From a checkpoint of a small transformer trained on Wikipedia: 5.23M parameters, rotary positions.
Each number is 128 + 32 x the weight over its row's rms, rounded and kept within 0 to 255. Layers, rows and columns count from 0. Numbers have three digits each. The size before them is the row's rms in percent of the matrix's.

# layer 3 attention query, 256x256, rms 0.0352, rows 0-106, columns 128-191
109:069106143125154124155153128178172145140176137121184122168152068095132124115102168142140146104140092110111087099120146157124114062151093153129174140211119068102168208126143161130082109169166089
104:131130128091122108120145136155142068090103176114129101169150126186147147118157197179187165084101133124114099154115150121159153112149100161138111050105112102115125054152171111116120113102100092
108:111151126115119162135173157148163094152186128153154140151140046131132132085091155134159137154186092090163146103112130124122068069155088104176145119175146059137161131101111153143129140146179107
097:133125138086086164104158168162132112083109168114121142169131128141132159109137196181166187103103162104099117119122176137123124137147128116086171083062098096090109085157173130103131151128146104
128:149150138112109106144146085155154132175143116124122206145121105156134140143082109094145113153181121136112151148124106148120080106176097186150175149155142075112141133141139135143150162174117104
101:103134149107145178153108090124079150132162124145104027130151061109101132111144103043130122126153149122126134136158151187156148180137111115088145109088091112191167161119124161110118168155133093
102:110163128139139191085122131163149088116158176117143144205149084140197160067079140153146160081152136092147105117126144129116139120159078128118168071121115058108111086153123142123133160141177113
101:160155124147127084083118143114120114096092144135144149111093154139129151134135098118137134104160162125100146138107132108137222189125142092161074096058159203158081085148129110118148157082096109
087:104118123105150127194134100159104201089169076181098145157140144078120090124134101097122088167147103116144113087117111092125099070125150137149189146157081095148159124110165114161096101142130156
097:106167146065155170130135083131154151138161125123122093158140065144177143100130172132152174093081087115124134090095145154118124138145077129141165134172124038146153120129119152117124092119188139
083:095127110076130170174151104136116124130221117090114142145177092148123118109113156112150155072101111138127107093063152065143085104177141130154167121194135040134148147138146126124078130136115176
091:156156152130139156069105138104190065162093184108145126144096101138151181085097119170138133129104158146167157150108129178129086147183109116137101095137140051103116100160128149121153123141157106
083:132144139067096148114137108153172101151139178086112115151100057170163173082126177124173164101111116134119131154070147183110137129162126096163130087150101036166159084157153137139138124148144112
087:200105178133111072083106141101172109145091158128154088119094170140120141150130087193124100139152172130101154152147141170099159168094138140109039093111159153107121131156094156107193097100164116
088:079081107191091100202106093116072191107134101172112142132134123104079099204137127118125105137145102074136115092108123110146129130093143148112162177162137182122100177105156123132079141119076117
092:085164145086103172160132100147080143105171090042072139165136108151132086051125152127182156105122114149127065065117131096142120143138129120112165108175091072128143124141158093153085161152131178
084:095161106041136212112193169126166142137169105105095068085124110190114153065068121080112171090129117139110113144093138060159111148165103104159156090130113101159132110117113135129097190132190164
094:177124182122137098050091149095175123126077141118175118102076120141173167086094115163134115136121158146115169141121135167127154156137130115118099074091133104129106099181097113109169133120157123
086:149089124208116099152089115062095129119099105197187137172112148082120116212181112160108101170097065105101167113151148202101154138089119147084113149098135176111116148127143109133148056131114074
084:104143135117126157154121134134074176134198087130068111138162139097088086128164123107125192113101105124153077123161124127166126111101079159139170128155164105130132151128131116149092139123098136
098:105137116079141194115162104132139129175140172106143144124101095163157178088070080086136123118120165112135122082096165073125145179176123073138134126132107043143127090137153129100096176163153127
092:183092184104109109109075116103153146163092147162164165124089148096178148136155141172151131115117100127134107088150155172090144135120125112108092103147200133116143116165172111149216079129159073
101:074138108077174189179153114178105144124186119051095125124193118149080146114106139091128136087135092132151091119118136039152147116171117117135179121140138100144150139082093168144086166120159177
086:113100099109118150116126090139158115111130150091145132126130127185140165108083071147133092122101142179069136137142131087118147177161184085127126104113148055142121074149111076140126144154159141
099:196168118091138143092118148102156093130050127155151076135090107121167153115105114074126158140151128089114167114142153179114140131125168139134070145069115172129086105101089116069191107095101160
089:182111122148132121109133165113074147115133110161190142136122191092095128197163156210135097165140127183127156116124122171100143133110102120122131153136225180146109099147136058111143032122138088
094:132075119143066085147097104135137119137135129184132154179129136070095116202210150193100091175131104117099158106167123195112115104106140175139105173170196160130114149119137104129122078140086057
094:050103134081121107193162105149129144102237103101087130129196141107077126119181141166170130086092078177137083124136124092173142154129102149129151119174134099144159191117125156146091100115158136
094:116165118114169181125137110152080142124135136069116117084137079183141144056081110067124170116146157138176115123132139056155115144152101104173119060097120058135147107090118134150096189133144199
089:114076108165075127133088150111202112110073111146162131132151145149180109140127105147124051161110105171047145118087141170097123149116179112116095154107142122118090103129130089082158063109110089
100:143180096143132147124139103142145108113085128104126110115143119126133147098045131068140158110140171091101120128119130057129138166189097092085144130040058121130145102105091102120092165104114143
104:126157156107109144113127177133148112184113204117142172094125073138181135109084160157137089150176151171107162132151102163185120187120117123149074099151177098118123094133103126109166138154119085
090:120077174157109070107099158099137111122118129179123132164093172092132081188163155204109101156110109108090164103125126210132098082066202156098119170135143178102113165152129100123121105133104114
081:114153116086173133150168089169101180122209108120106140140132116116098125112156130106118174094122148130149129121126121084175128086169092169135153081155094138152189134109157176171057142153142140
100:157150163103101137108108126090132130158096115182175137146130189103074142201141098126125139182125167098122137129124116192133096085139125146123121156086113217062105160117170093123106136145083094
102:114164103167130184165171076176103157104145085079128131107153156143067171108177120087139143145126114150137091102131121106142126138156050131105163128122123131142123165094100141099124134140142152
096:145132070104148126138133123143116149118174137080081110141137139107093144103169124102112171094146143151169096177116161118155148104136123126138153095141111144152149131123124136170067139144162155
088:128141117088151148127165136128108120117095169104120137119130167158134199089069098058134155115148205105152085121093211042134143161191111091127142128055044096141140107104124129121072162131142141
090:089180106132114113139135163168109146123182100115122136120150160124093069220154177157097142070091129165113157196187098153142148062106160181138165132140131159097120112121114090159084112150106125
093:082157098044146165129124107162082183116177133092106169134155131132151156104094187079125169116168158199157108147114133121156116152202082136148157074122151102206152097124145144119052178189186128
106:112086123131159092176140080097146128135174107085143050203098082106109076119186133174103196068023085140133117104116114109129163100096138117090138155206103106100134138134171138181140122120146127
109:156147125146171089151132160089148113111064151122083089130047106112113134125077087088129185032121175159162126172100165121159115118112176128126122144148077140131128145130154118122126141141121175
088:143150104106178170130156115160123155170098135089077128152097133118117137169141125064112164115200159110157073150101103125159139121187107155121151122149157148128164196142150147134119208164134123
110:111173105114189179143143150185117163134153159092095140119125072142108118064136140063149152126148170134184090091089170062148135165183067115135142079108103083185164139150086179149092174138135161
087:173119169119081105117123144096127105132116141150157145069150123151135131096092073134158088172129125128119165129104129134106114168065153117149070124122174091118094080091122154143153114127091059
094:163062165165109067135126140099150131125129095128151100126134149125129077176153145185124120125110104137094160128174085194107129079089203164126078180160188175069087157141118052109190101118088102
110:083181099103163152069107183122127097089087173108123129066171137131130205132098113111157137099169133155126140120106118126132140173148121118148180091068129155179102117105054115087125117076137150
093:086045177130123134152127129141120167139149129175144113121128141140171143077140140135179115159088124119072127105169173131137113151112183068148128133133087138097152125094139136140114126138112075
085:132189114156101117117132097143087120164158119112108162092110106098114154166189123106113147138164143144136074120095114115125149086166150147098141108135134158147148151138145113144114133177139154
096:085154127078158198145157136149081163133153119125075134143122106109110151064141122084117177146144096054155113041093153047107121139141058085153186111088085086168179139120095152146098165133129173
098:071198087091134176159128116132097154162130153119114106084109095114138174115112135046129166136151086103155119087126104090158116164144061105104178066091139119215156117160086166119121156136150168
085:116142133137085101167092137134154137137094151150160141103096176183140123148113126150190072175092159107126119117131120147136118113086094121156144124142179048140105108132111136117132086085087099
100:154148132105140176155143101141088197138181103123054133141144111107141139133204140100090145139186123134161087089090145039145131124162084103152174076134109101207137138118089115109097151114157129
089:097092131159117131155104119145161150078157103182116146138172158135146096109127113164160063119125095124098139094131143100115119138117113130163114194147118135111118167138132148139138115119092126
106:113114102105125164135147133191125169098181082139117140125201119147108071068150170113145154131091057113106146086137133092131133168124068106157165103154138109179155157102055141142112156107149138
091:056083126172122111131109131106168118127146148133071161160196142175140094151116165221134076109149081199090075172190103156144120121110154109141146168190114135123133145097113140145157094106133112
108:174088162207111054114122183113154142145131124147118119111138136178104115184093171184123144062130150150109154213168167176184134099117190133145075152159130132083106144116176122153128138128141093
081:154161097109133159144152131128095175152182107110119105156099091101162160111124122093051139095138125100139075116105145091137160116122082122094153080155076138144193135101177135165130126194114158
097:189159139105097092122095163106098114186095151106142072154102094135170131136074130110102146166157142135158107123159119188139127119109108182095080077092109126130142107105147091112163110143110096
080:172154103033173127093143129091072090104144159111119134145149080107139191144106154068113157060133117079154090113128114108121176109145116134123169124070089169124139133117195103122103126139097171
103:198144171111120074170131133080084138137085092111137107130100164107130142099065095131101081130115171074149101126097144167106157073130138182092129136069107116123098142134147139104146112157087129
089:175132093072114137121153119121091122127149163093128061116098082098106177071119118094111177095121121125143114087097128080139159118174101118095098101131124135126123152100177099125098157168078148
093:170152118095150148135136105154059140098199126095181108158132107108084132098142118079095117083127134147147066158110101103149131137176098162074128128121101080110134179113209133172117126200111151
117:127209058082151186128140116102086140131165137091098141133081102099143182129120119060098165108188151084169098097073118114142106132184054116107171083129129117173145150143117160153099187143121145
103:078140134125098068122095066147149131101106114105220142116157135190105166102177128197169107123073124152108115160089075151102111095138157104101139092157156116098101135134150118147147096138097106
096:188182121088085116109138143161110126122090129103193119089087118124107192107030120059117156144158167140125138111117082133137138161149118179086058119112136129111148143116190115125154172177090113
098:087133123163115084143098118076130102116085112124143114130186189143109133143144092177150109176065139148130145169100137148119111134075163172142119137128161163118138111107094084100184095119132170
098:205132152098134098148157111156094108120154127102127090139104070141102132092134115109110170100125141149179106163167118117123165129106147170094074155108130124117115155113240157153122153170102162
091:139112113107154144116120094146044145132131082135150133142078101064114144088132118129090126125126096071104096124082127127112148109127087138073111121070073131140150186142222169157153158193086115
121:114185075090173174138156108147075142147154137094116118126103088094115191073135149103070129093155125112155099085093111056126132122170080125120171106129132134169154126117125119127106187181118151
101:177164131133124161104166130154121191098118045149150081090107113096076100076130135091115131125126142114146134088043148116080197103137071139145148086087092137162145165138160180106118186157086115
093:111147101138139174091100111121107148093213117117127118183214120106134181181171165116075098131095130145137093096128126104137134102142089113107216168097052168099063141114131106143129108110158149
097:146155106129118094111132113139107131100137178092178093112145101120120182094109116057091140146080110189129131146113100113114140118126103143071081160099154133129080138136193114087117102157076167
082:150184121097127122098136166136086116114168113124078102146120114070142114120136119075110122128205102139172109098155117094140125112138055082102143107081152141151207114100145165097096153136150117
088:086147110061090122119084090112090150112172148120140133134183128108144135174179116136085107175090066158139103108121132125100078099162073151050124155097151116102124129083204090089138075181076078
125:071126088106110125164130068202152166106211115145120165137170112120135163121145131184142094132108055162142125106149049114143095124102131085107117116159204097120147131084104139135105110115128111
092:108112139147133150144131156133170180151170113092105161167136215181150137158190153199130099193157144130132123122103147112132118100136187037144171148198124140098093136148067055140146123070110120
098:101072128172128076172125108158183129113122101133136120160149159161121083155163130227161106143071087124103161139126130152103124126114162119158140183191128142103122120118106109110125119084126119
145:154081157157099104101126172097197090086112130153112113119161163164152088174126156163174140160137114134110156157166141165106148131097180115213104151137112175076078120149090098100146108039168109
085:132108106144167147146154109129076162157176143168097093163118131130178172209151182149099060044167090114128111135102140153125114095165070136086177104137115106139133116090194165084081093156095043
130:103184078094144156154149091154065181135179121114130152165139110090121164075134123093074093104146135121149087123122130073150113118113074158077160111132144092145170175110164186160137122223106140
088:129115150175184113121129134079153074118078130143111198113115159080122125127128132135176122138178177065083137135134124140136145162142151146156166146089090129162126129148087139138144139076202174
093:192101139082106143134113072149146135124147172174158156117156104069153122143171129119156121090176097114085097071161126136136135089146109152168143199147113137178104152135109132078147106040079078
118:141100133192138102121114155103192094109093131174090134120130131204146090207121148168153162123166147116113146180139140188106144151124197108198122157145100156107092089143081096124144102048128157
079:142144085136127123121160120094106143100130090111126105162123150101118197105145090096066116163105137105113097123127157133128142104175115136083151097057130172125125123117106083099135122178086083
104:124123145046166116145118133182107093075092073151122235114179198079109138074118128119164087144141102105095154098075115114077160101183148138127179161129137147121142162110127124121108118089152150
103:096153148115112127125106115151125087131046135117148153177166109129121193079119101131145126190126119107098127106146070117098110176122109142131174116121140176143100117152089107092169109125172169
112:145127165159117098117067174084163099117103115087149075127145165118146140149097113117161152157079152131142139187109156201128131131080133109155077089108112187145085100176086075084181137120151109
094:128171141081101124134127142189122170119152069191122170102146106071077158139160092109090095094142142092126104080110075109195116123143119161070132083144138121183093175135148099169132163152085156
100:160146128147126100126148130131156106185145222129089040097098086133133160170155114075106107087135124102143110168180129104150123111132137111117128129104122146162124144138155139116131101095144103
104:149109126172136178123136185112132147132123130104154135120113156155138064118116141110136126093133163151147127134079138038132112160165151123180148119130067095087132101156181051161120175149164202
110:110210092105101122102132154120143105124110159126140151101170169119124193182128164113136143122107147108115065126104131173172096144138109121138174064169167149153130123138082032131083136127150128
090:125152138092106158117141104160090091100173174149173134193204176139110125165165128072135085105131139128113139158120117134109143143131101168105105180083117089110125140097184121071163125124113135
098:107098138116100107132113107192155094117135132074183163143174156116075102070136137128162123159134140196158138125171113096148098156114106144083078147160222085109107113143158109139144124139145170
105:115106124096085157162130149147107086072099168103161132134155170146125140103199140121155111182109067091118094139147112082128118103145095162127114114073203124140115122121165035070147120137135086
108:143173148076103075150128058130111161090130107101174165159107183145111129082112070176106108186111157154119117125126148188108119095085101195061128129166157121112152164113108142148139115165108108
103:134078153144174128144171098172183131161138073160049105106140102072116127065120146194090112076126091091089144109122110096131141140135189081146182132194082132153165170077124165144163125109145141
103:089127130185114136149148171140134145147175167057073103161152154188165167156194164128100107187143159151136060142172116159112111113088147079142075127146125142118143092091097119072165124144152074
105:115152126171119105095137150125134145108104132127131092152186138108110122156124104104105101145083113172120143082076152105133165131161115151067131137173082100119110102102108041093119190111186153
112:051151106124125140140164134147162133102116134145126141140194213175110198149206109168125124154094123146107100122165133091147113121153124084154182145175165169157088109127088016116116114111179119
107:087172092109126118123134090078131120167153150129127147208041108150101107165094065126113177101135177103083122127125153157148102130131145116142177117136053144125154176110134130174130108130134170
103:096162135093140112074150113145158108140109143155100148040125081125132185110052099147143146137103152159122174112096089138112130170099150124127102045122117096141124181156065179093096120102127142
105:076105130099138143151120161127150114127051103130108108074140127106131172129112162161154121154139156087087124132138083159117149158154153124173154060144199129138109115143065102082112127095126132
094:134132101149115156176133139107088146081115146130190159203162176149130165181153108109125146129112089135129088073118160171128119155188113161081122156120161156123088114085098037092156134146168102
099:145140102168138110148143133073113073185039164130130120134083106111133112154103137148102159112168113154129132149161137163124123100100110125037072109113182088104151051080169152131161115151140062
108:089143129146148107161140212123128081116131120099140136092172186180126161146134149176134121113096144125146136190124159115150112119128200085172173100163205149127099102105097072144087159127191141
101:188103127123098198106103097122084096153123168082148109104105094187108056086108152078122127137178103159137158140144103139130153145124130141141067115100152081110105067111210199108137149102101111
# layer 3 attention key, 256x256, rms 0.0356, rows 0-106, columns 128-191
097:156113123059158152143121123116124150123118121051123135140152137136105198125172118092165125077123173142167192140182121174077068100146166106128107075090128195101104169149117119060138158103067175
113:085111085187154145174188109157135161117138124128165152146156122106152160152115091094148143174095116087176147107068118092187087142179103129127175156127149151070157143171177142149118108177153171
098:174083141094149112140200145084152127118077120110143151141139141167088174115123140138146114113150148153124173139138160154110099119172178111095094068061103136100114149167125095070087167116131191
107:108106062206168115151141119141170136153138155060154130192143096112165123134138091104078144143106108130173147069088072103146104144143093093117133086118148176089132132175153150177157121143129163
109:101105122022124148070149190143137202133142152117135132164147144152130143140174153153099135111131130203148109095177148127126096136113138115137087126082155166081093119131111095112117141113106171
118:129146098134156117096166134129172146143161110076085136178167087151143164168139117152108167064142137129088145110115103117123131059138102058160096074145098147151113127173069127101123146110073107
103:085085066156149142127116095146122160157153158042143146194186104117156178141138158139084097118112108163190147052083121117128093098141110106140147130110129125083112149102140114125166034147127182
090:157183103178095112126065147155106147144138152149097113150129088085123099104114098171076111123118108125128068165093168083089168115102110143129146151154088076169113145150152211153124101112165129
088:170112208063116105099148172129178062093090130122112123096105194138071201143144165150154158149171178157112194177188124151133092119142167109150106097118131170082071148157127119100129193088065088
092:091134109116142164149132095130145149162148160050135135163140132089167179113072137088102163095096164131185169081050106099100069068165112083122150085089141163099131199191107121139128112140084153
081:096093094128186100135180104135167119174116152127130163092086166103124123107103120095102131113125163150139172103099122109071051129124160092079103097113141186072091161147090109077215136157098125
091:089157046182149170143110122155121163147135145077122142162178096081166128126123146103072116077116079156153093077116108127131123049122063108124125151094132160144120135136102170152096057123116170
086:093147072160199168154111136141130140156122136085105136124178121076187117111071145123112127086113105135139156065040082130117114078147102075100151123109139152115132175155092163118118092133163171
084:096135119165102192135074142170113133122142089155148121173169108142127114127170153136174101118143058117140074114116131133186183117133107125148136164160077063169146091094149135184029121143124156
086:139139156097110083110155110067150113116131115155154092060072121190081119162153122144162142178105117165105113209167154146146127198146189160133130113148151119136105080094161059056165164143110088
090:117097123071128134129106094150134121194122160138143175136135154095172145085109134076142161139147141133185180118116110161119054136097117097116104143102172204095114178151114129106171116138114118
084:164099050185184126158109123134112118177118153116137143179152126095186116086066154086102138131135107171139175064083097118112082105095072083123096118064155148123130136143114202140187072163128140
089:049190080159137154168148139100135127120160117153138126171165118129143093145162124101083083082102085111125110088106142137169164123130054148151151139144099116170137118059129208169071094137152151
084:126111198122079071127108097099149131088171113165128083074146106218097129123136119154157140145131127118147060182150141111147179143124167196164150119146138087185168101091138083129110187114125121
078:152058150132150124131177118155114121153085169112150146081088133159131129095120127100105141173138187140115167141125068141114105147090184135119101114112198204108140139148098100098201193126139086
089:170157121139165119155111171167181145122137103101061178164155119064140109118148115142102116069136125168176170116131144127091122030161087074124113103163113118145086153164101132179118078132079173
095:158142157140100197112092160178079160087197083166172151122189162181081089142163113141092075105117136127165070151124146094143206141111130153136170130171103054142142123103143101167076158128128121
093:160113104151150127162158155138140123167080136138134131171092111077139102113121141075127117106120128134099141127107114157110041121143121078099087159149149191100113113167119151102221104164129107
086:103180096132156179132114134173128160117189097119069207183190107074122115124141149117080073076175104135175144053108161131143135092174071094151170131137074089118101132105098160164094131127123156
100:125168132148118112114106129103124164095149102154149122144092083162128087133182150146151133157142069132111068166162137128152193129118143159130112154150091064169148112062154136132080103108163116
075:128117171066118077115122101082117092101112132115095102072091070173093152129130128172121166129108113150104093181184126132146169150115105156129129105113140149119174114075139117105134194117144114
086:131114146116072105138119098097124112099162139099165102088115115188113184161164099143179139188091132133132098178138128117156176134122178157160129099110139136126134120155139062078122146136108063
093:134088103128176174142157099183116132181106163090148139125138157131126146126114104037115130148154162080122138107096130147087059127131126140150162190096159184118140158167128099089144140149137173
089:125105102157187158145101152165134123130142116136113179160143118077125090122151119116109079098143137125149180095075135106103088113095118103080132183131118120108133098137080148143138117135113156
090:116148117131110118082078109141127136083193138101135140109174105184128117135159145183121152125146110136162103107179153101172179115151125176150163074119116041155137119091112105157013138105116127
093:127129144109147140113089114123094151118144085171111167130154115082145066137108103137132150101157106116151146119116163170095130100155142151124132100104073125140106169145095199121116098104141134
101:066117124221144107100154126102164089114120082132105141070124149166091144088143088221138092127130142145043132170120097101135125133141199122101167110133101157114145151159118099095139139124127156
087:172118178122087095046113140104178103084099164091134058115140114184115217132096135122147169130075166121148099164143125133115183150154125147149083127145140126150136116151180095097155147098141132
085:151126132089112153189145146166132110200089176098178156172134137053135139143119102058112150114136130107156148143103117116073111141104068075092122168115176147081145110128173115103163116172125127
094:166128108125118062075108105148155084089102137107129106092138113128125137149118137150126186140115119149137110185212113167100119128107162154127080138143163135120090117174176097094164120068103115
098:120106081147149203154123089204140111161084129114094165158112141058116124096125153086108097124213117131117162085087126164105067123129116102096175137125113189106142095136099121090159099104126117
097:110099112117141161149143112150150142127082127101139167162128143038179149099108127078086148161184143125135171077110148164117089181123105088153122143136146172116173107093108171096129095135146130
081:110164106127146104132138123149122121149168098170102164164130088068113077088108129119119115133134059144121147114125143120141063076098148125107085102166114107133099127120097188136111115127106152
082:119088165104128099152193098160179098115072125088135116115140161100132154096135102103110139131145155132154126105127121123088158170153166153163122193097173214127122123112153101086146157108147149
094:096133110107150163191157088199163102170169131096103151142150119041131101122112134133119101126157103117129170063122150108101057130164093085115142141094162132078131120134102170109094118167142156
097:088095111136124191149138136159069189114165160108170152138114168154149179104190130102124136129128160066157145108114129091140195152126098211122155189093167082153222142156163117194090161159147151
114:104101100080113096153131130114121117142093123131111201151125141093122155102138122118144149174122098125107137136123131146100092121144133102148169171115175195120166127058079170066143091123119124
100:102080079071119180185161093138115125188109087127145184161119118073142137086127155065085068152182153101124171118098128131089089132092092072109117112102143181107195115132114171082139075129080121
085:100121131136152185166148128139097113169119115155119160152130127099133102110092118092134097118125103137094156070109164125126026133100097094075101119113094134099152138122103124093138119159138148
103:142163151189137085063111165091143114098129124181101051057147133174104135181174122158167142146064133170087122146136102143150134142126144164139124123171086087069118128130114102155172144123156122
079:152104144123088112058119146098162144085105138118111106101126113178141166138145108118156169151115124146129133149146114173143195162160130142158121143099147107166140091128155102136129153098130089
091:152142144164176074104103159136168107124112118137101095138088071098112095114093169182082146097118106182064117126138108163104076127126146089146152070148097160149032110099089153098142101143153116
099:192140142117135143104100119162112151107191153101193082120145117147136110157146107133090176050090153130181072174191130140138172137114123161117092097126102107160088174164191126183081133114123137
108:057088073090122181175169041180114137150131130107109167194129097089099148071120143059094112121179105114117135067115143109094066121120091098113127112125136145111155126066107194124123126140109155
077:122158131124139158163153119154056153145143108173117161159139148087101076136153117110120087111135127132088100109113137110137076095119106142109125158146100104107097124141139133161120125140145132
082:066135114125157151162143139161105137178151110157129158174145110082090080111112148125120110117133123120074153097108127096099073096149119089087132123160110161090141124110131147128108100118132147
107:167165169173172093054135205078155107101131111155134115042141119156116099143099124153143160100116145118086143192157108136149107133137136161120155057148088133091098153181151101149118169103155140
083:109151126101158134131124099143079176174151139153131146183115110064090096117100139089126125095111110127116144105104141107134067124097084121095137147111103152087152141153153162144132131158131170
104:188152205162143121081079177104107126132137133141148108065121145172144102172125130138135150128113112077179121211189107135140129099142151180112120098104109071128096097198186082156130183152135087
101:110173158160129143160089101126098159159127145167129150129095174127119128122125136151096111128110138074147130095080180101083156155147105139093140184072083110119162117136128089125113151137142137
092:170128150198132109106089167111180163119107155115169091097120148165151133136097129146114169160111149106168157148154107155098137158189155113140151102109155130129071091137181120128163123169131142
082:089099095143103068097134123148171101103123149083171093099120141159154178142097141121154161168117127129168136125107102092120135191149145153163130125126199151119107121123119116108147121099117142
098:123129116071127171197144059170041156150176129134132168175128128083117138124123144118116087121159127133129113071123149096100103115092099124093128155137124138119166134111120126120097130137128132
083:148120093123112084155144116145142125057120157153147062134175145168135111132141091080143113141144171182142116123174084148137168176078151125161112142127186139090079157132133084112122128104169119
086:150174114091160160191157077188066110128130117141136103171140090116106101107132136112119067102152128138116110122104135119097093111126099133112133155126135124151151135132110161120129114124158106
099:126130088118115150121191156161149135105114119109131100124142102150117116163154106101123136175123086176148100113135093149142151162111156130148098123174156137149086126081115141119129144095184100
083:116122145065136178163124069165067111163140089158137121191098093054127118092120141080138125126135144147126120065127142150096095109110110124106125137116131165134155151111072139125110121161095140
115:131140132078137176198134084160054122158167103133126172163123119052127136118143132101085101129155110114152127069074185126112103133110113109117130154119117125107201139107109124134120108149120133
087:115112168115180116164137104128079120169107100165112145139121112057106105108122113122099119143154117121063175132134182129132060101106133116053115147143084140097179128143108144111142123144140094
094:072120069163172158138122119158179135093217122100128136130130070142139083108132148123102116117155113073093143111093099168136143089141176143135152103124113198110056159131159146088111092119119133
092:095108121102143129127121076110110100142124100206098134150121126058117092110160100113145141120173130120014187114125151175084123151085151111136122125181106133118167149142063156086123106103122101
086:127115084131133124098127165142184150080149154083118100125141088183108137129118132103113147126104134172159107133133086117171161125124186145160095102128163141122078143080147132128140137106140150
100:108136123064144164164136062115063103167097148160137191173153127079137156094121118101146115154147131119128118082077169122097124121107095124149128174122113099084209157139122142109101109147149129
127:103128115076129183198172105159078138189190121156122156177140127127119121122175132119106092100161106121130074119102171116150128097132080106113125137200142076131223127097117130159125106156127113
090:112151156128181129146140123140080115168139091187085155161080088063108113114117116093160133116144118114086134101128152127135069094090145105091129161111102163108173144122099141107123107140130106
107:102113172072119149160140134140070132142115102166136151144110152132114118125157120129116109143093110126120079127154164135136113114111090154113092155132095081117223114092079126095108160153190116
081:164150198126153162095112129193101092187171101101122157130097149060128118066140113138143119105137095111122136095103151156130096094143153136136138091177079121168118158144095141173139124069112093
098:118138130081159122112129090134092142169109107152097120169081101033110132104123154113119161118147120144079149083107158148125117151102117091137141128114115146112207154093106181138158119126104141
077:099128158098167129162168106118086130172087114127107163147136087065104092101133132121124096155136122138128160102149146126130118140101115111086115160125170132112165147154125107128131136161140100
111:115128119139159194132161049185073182178167126128094155149152108120115085094140132101096089102184134110117141099124140080169071088144110127108153059139100077156220144118133144186100157145128136
094:109146126173192146100106128102122120139133132096129184100124145108144106114114157128151084141175152044102185122104129103114136104171140115103230137066050100087112138196136149124120142100151166
101:198117133132122169064096159144152161079155099116159092132128126098110119114111129117181152084088142143168201169141098097130115129172134127164167079095151172144053121181162105158108139108132097
084:103139112171129142136094160125150150088137159103144145117168174224166156152151110154144097150115146123159110150107105110113157120172147169157149110109161106158071108143164101148115129117128165
083:124113096156090114126106129137164141079118179090139083139151136200128137117128096146112151122101140146158092147084132107138171176158142154160133136097170100187126117130158111146127144101124144
184:082131110117161171149179089187089174157190138102107172149140101114114128106126145114099097088143121134130111102097146066166099114156110107098132089175114080133187157098130150166117134169107172
076:148160198130137129162153108103065083149118113183123143124092095057134119136108125108158132142124135116106151104165158142114120077108126118089137168167091153113132121134105123100143103115136048
157:142105141174095071100116186103189119108081123155136096086125150160140103186120143158176170169089133157128106173166095192108157140125162146156112166118142175120036102151127116098158129081136078
157:156113135174098063107066140068152078121077114128124107093118129158140097194105118158202144150078109076124153207170109172103158125118181146128136138099121150155060100150131123124190143093144128
079:144143105132120108090146142134187137083091185097112122089146166175135150144109111198143113105125128145153119130092105124157152132155143136147111133098152138170094145120132087121110104124123117
093:107111115109149211123178058198068185138189136151117134185149109035097109078127177082093107118157134161101135067138131093141127106127105133102146121183092074103179166053087185168064133116146137
083:148152065191119152144132112159116095153141079140102130095106118147140086178138191162128097168120090090098114220122121145121064076163110128128140159098139152132089107156084197126135132125103097
144:137132103157088103074082180137163109082133132161164079128124127157135096161144144155153142152114139164109099144159092198135166099118167125174152153121131153104022132112120164126113087046131061
072:109128099114132112159150164186132132074203176115126065167154106126133173107101123068041149136153149199163072068086083130136153159132066102121145101168149109119137162054129155175102137117101132
079:092122171131149130087123082128096101157153100178118175082107126099160088146110117098154138180133143091087162139153125151114106077123127121124199150089087140116112120152117129132142125079130115
116:139092125094146085118105138071160123089076144128192140129101077116152104119085142122171183159137126161122115125192108115098132149126209125147182097131125176110082119122143127149167134072152118
102:194141146116124104119111140100158092183158138122100145149144179122119133145135113176069155151075119156188125107108178095118076097097099151102064175099134154190134093147098087083128128125108139
111:123087104147165131140135103161184158107156096126130036142110096138118105091124122094071143078142155123149144096123075083114102141133134084142156119157124164114094123139093160154109129088131170
084:151155142161140127153119124148101112180108088127046128091136133108168115121066108127164175108126113162134110136101167098128138126116097193105123147150120094136213094164139135177185152101103123
104:152129117120086086066079205066098100158125127140102086079149127121116137180100148117130165177112138164160158147129112110128148113086117136155152163085172147058122131174129142155146116094056131
102:112121055166147161104141109149145145113146133179172097156200076133096070153099153091162174097151144179111127116115122120145154122147132169132157100103145122096186149100140162200161138130123088
101:095113121113153172108162127121078096098153104136104091124144112108133128070105134086148139122192115117119159091138122153136139116120111104162082135149097130136139110144080175052111121118142134
103:132128127119109108131103152118070150145132116140155145139086149124131145152181136160158141156141115049133118193158128120129121134135157141152181190093153158108047101102142078164102139110124098
092:129116152128129162104128163126157164096139166118126084193150105113128136048082137077157127134143211199081138108116115089136125171156091189147163090118129164062149163115144125163121101119170159
100:119102171136122152126143079160125197116176055097089149122113186140139121111129126166127104136147119159112151126144122121130106136104136172143137138051104129129078139102078135115146137058142157
112:131121103171162138096123110116179142103181129089111114133167102151142059093105157103110151089127164101136147113118101125157103107163196146174177105091116170098075138141152180154123124130137158
106:145110161124096112156170119085138115135131125145107147105132154168137170104138097137148086145147132112196127156130137137123161111145159086124055121204121114179146112118112143102103105116127175
102:175099138095137126085092107139183122135093133123123103108043113132136122171146156126118174132176150103064122135144141154093076148111106081134167129173132119130106096168133140128141160123095113
099:074140080174109147106113122197172169109181151111189114166102094156112126126193144146106126095121174109128101126091113090117128115152154104131135133137147151119108160108113125132084115117105110
095:085152075150139164167157107152122139107221111119083065132149113103109087061082150122157104084125061154131155059075096130173192090121127122155113080114083110151138155067153166093104118126132149
103:014099065145115081165156148126154151140105139118130124087143098139124132109135142129153152146171158185117170117141055107184152178100170170141180100113191145104170126085100109134144094142129125
103:122157128118143120089149128178139151080193125116167060158127098068121149107130164129057147094084124168139131072073151113194150138155120098163138148176161211070110130061137129124139052124081118
095:158150111118101064139123163105111108131043128125065141111112101119126136129187119167163152175145096160064125130102175105138105176110124149096135121069136134129234134145145080120156107169107099